python train.py --head_dim=96 --d_mlp=3072 --rope_base=23200.0 --init="trunc" --init_std_up=0.0351 --batch_tokens=131072
Each number is 128 + 24 x the weight over its row's rms, rounded and kept within 0 to 255. Layers, rows and columns count from 0. Numbers have three digits each. The size before them is the row's rms in percent of the matrix's.

# layer 4 MLP down (transposed), 3072x768, rms 0.0351, rows 1609-1623, columns 128-191
103:133110104147130127131169134107146113127106106116078107109130114110160099080120106123102085152118150085160126145114136106177134084153147120137114122149148146086185157135104115160107128113115139
099:165103154124145117096155159171131131099147115156128179106156147146096174100092134115129133160117135148148111139111123145165088130127112161130101125158132107144128132122139172118101149098124132
103:190147136130137122115138104124148105150127123130145104118127123145139107122137155144149135112220117131122104125206113096121135147134157151115154125120150120089121111092135131078159077145120152
106:130140139153108122134155117176123142125155106119138106116108166124168155145122152135141073107121124131110136125143112145121155131116120128138109159107153090100112133142104155129145126123081162
103:148184135145114163145151143103113160114143152119140141138133141120125117125056149120133103118155102108101192100086075118184126149120124116096098115119142138120097126131134103130092083096138115
099:156136131132122116119161156158106102138131156134118119142089095150079133107114117110173122137096162128158111135128102193192148139160156133120119139155103121121131119146152129129137159145104140
101:123105141129125107188073083113161084146131131099159154129128158102136114162169115103076137154151120139121111161113136161158087154139148123144129144158129137116139148161169156137137174157113141
097:165112104106140108150138104121087105114108150119127110096140123097165102147111074177103124121151107142144128146145079101109150109115106107122091115115096170111112133157135119102092170125133114
094:121115125122125138134096136205125149165120154127149150159103095159138165110154135135127151177133181098106114153105103098090163129198160120108110119114151190111111117136085134124095130153147125
105:124179135125118134124084120137088171159135126144088109178103136140135143101155115145109117094112167149153150128102137158112146103154162152129184127113105134139136113097073085120120147121084113
099:109117128125118153115141113153115125072127126108153124139183126160147138086132132140142158121117131162134126136155060160134158098094122133157147124120148153168091118107110144117148104145096096
097:147154123139090154169112157100111163104145097123133119129128135092142126136154113129110159145125172128134168141123137188164114138137138133105116096114133121104163157124124118142152134112113149
101:136094145146135121110053103128099158155132150133136167139160119127117124108155119153164146148089134090154140123169163141107157138121134125133102157140148135127127099127146144096128168146116113
105:112125107122111096114080125136117123111089120113098147158121129105124117087162126179130142123102110134146123110119135120214142073095156091116117192168126127116142115131110145151149129158129121
096:127121133102120140098159139130088126118126134147119118143096130086166147137151106167112108118142135164137095135116110133122137129130174084085140128147127146084112133132105096114138199158141092
# layer 4 MLP gate, 3072x768, rms 0.0351, rows 1610-1623, columns 128-191
101:131145145147128130118127122121163113104131086141121123122117163106106148113124150138127126142132099140124086159125067091157112101147131142134149114137108105087148133080095113118099126132120159
104:131130149130106120063090091133133141121081107138128142158089122110146148118143158100137102127134123131125138147095165111147113124141182155111168091114118108155143120150142126142132076128103136
102:115115187138123157107118135119126172138157093108130106126112061137142193115125163136148084129141086126163131124104144080131142132146147141138140127112128116120142098112172136130104105143066142
103:137111150131117128156138141145106146129111144135095095109109115110091115134140135128152144085162142141105177190122139135104159153165125128120153111098129087147134147146156115101154141175134164
095:159099081139141124135172166144119116135149120140131150168157127107102104149108098158144124092194085111106109136153140113115106135075114151124135157088118134143116074121178136083150144153109100
098:166154190096120157101148176135108112098164131134132133107153144128123133104114180140161146145117110099100116115137120156130181148132146137140138105141141088138103163114096146174132126117110160
094:115092117132140146107160127102116172168123130135129167179105114116136087095164145126148141135090146152144131134091165102119167146105129137120113155101176130171115099120106106156128135141099139
090:143129141141111142135125118124131125129084140099153130136092141112113124114136125169122146107107146136140101101127148142135153104113125146071091116125111138133108115146131122101139079131069172
105:154097131107133120123120134104141145174122137101126167143096129138164143094161125119140146147105126087112098115147108125135121140119176087116104096141072115143125102105139140098118144102108113
096:158119117123119116121127117121120136114203156138156151115120127159077129135168116138159078121116120109127119168140138113128115149111119151126146120136135107087148127129124142091154165102087142
097:147094092090139154122096105115111126112125141104167141115155125108186145147119127119112121130085128167088113128094132100159145154107111083177133127122148115146117117119084115200164080094125099
099:142126123085113094154133119133127091116087149094180124153122137091098145114113118151129118153114086146112119128113116141118129122169127149126161141140085106203100130085160169110107158146076115
101:123102113113121141066119126108125155134169177123145146154110120138107120106119094104137121115128153122139114150127137102120124152139128160169124182158107164110171192140144084129124145119130137
094:146125110147142140110139147114141128108171112138148100143149150132146124189122136130140180128154136164106125128147139157178079141113124097133151121168115079121127107117122072093111119135099138
# layer 4 MLP up, 3072x768, rms 0.0351, rows 1610-1623, columns 128-191
098:140084127172149058100049130116111128160124171167115117149107113160123099165114103125101101126140166112098135172118181148140147138118115104190160133115133136131109159125166109114112118140127140
103:152162149150114099123149144167127086153102122133112181178124110147141195102087120085105127108155124144154157090138140122091080095110102154093144137168078116091139120120125123089117119158103133
106:128094148126116129158109145128093103119097181097111134136130118115115136127142092156104121088114119145160123120146123117122055121157139089161190111124106130104159105136154125147146105144123104
103:125131111112149113091090088118164121124143085120119141123103140139133130107122134077118123128208110145094114154099080128122125126127154080133130126080155107157113131108141090130127104169116071
099:157139106179110161134123108120140119117148132128125128090127102118161163171129129105100143119156129145103128097104126151136117128130088119128137114169129148092137109153101081143116111145073126
100:114154158118107108184125146134137127126082145138108123141138128147092130129128146137125115131102141123136113122117154178108124142112120124166105082135126152108105119169118135157149144118118144
093:148104112124135149167156109117111101149111141151132138138150106128133100142133128170095126124107172086173133161123129128106135153125062122156135135088153133125119089142138134127129137149147140
095:163108121142110147141083107180101146064082132146123122163164115120078113125149137077099099092129099181096111182121097131088135140155083151198146163124133121181098160153118156133079131144121138
104:118139154134119159106100127131124129121127136090108130152118140134173143127137157135164131113137143124120139148162103088079112114120112169131086103120120089133119110048087160131132103102112106
099:114131105143091140134147121121149178138133103093142116118154112148098169122150094106130145095143150050137131072178146134082148094097108064148127120091133121107129156115104121125130136159142159
097:148147126127106106093125114077150072144119129166162115116106132105122185141084124103144121121146157119115116141134156097118123171107090132150130134129137105129112098127108082133137095130121093
100:120132132076152109117156114154114108112117154121164113096173116081109130076146126124118113096105103117133194123126142158116135173118148125181141136138148127143081159165115182149193126140125113
105:114127134107088126148093149134076105134113151184145113142113109119122134128123116123139141163169200151096096136112151119135131071120138092133166119147141152184116092135131102151117117115130092
094:101150104126122142116168146105160171145122068098141150151102139088086161084141096131138146116125128105112137116134101137123115131134136166135138155112082137086106201115142085134130155099085121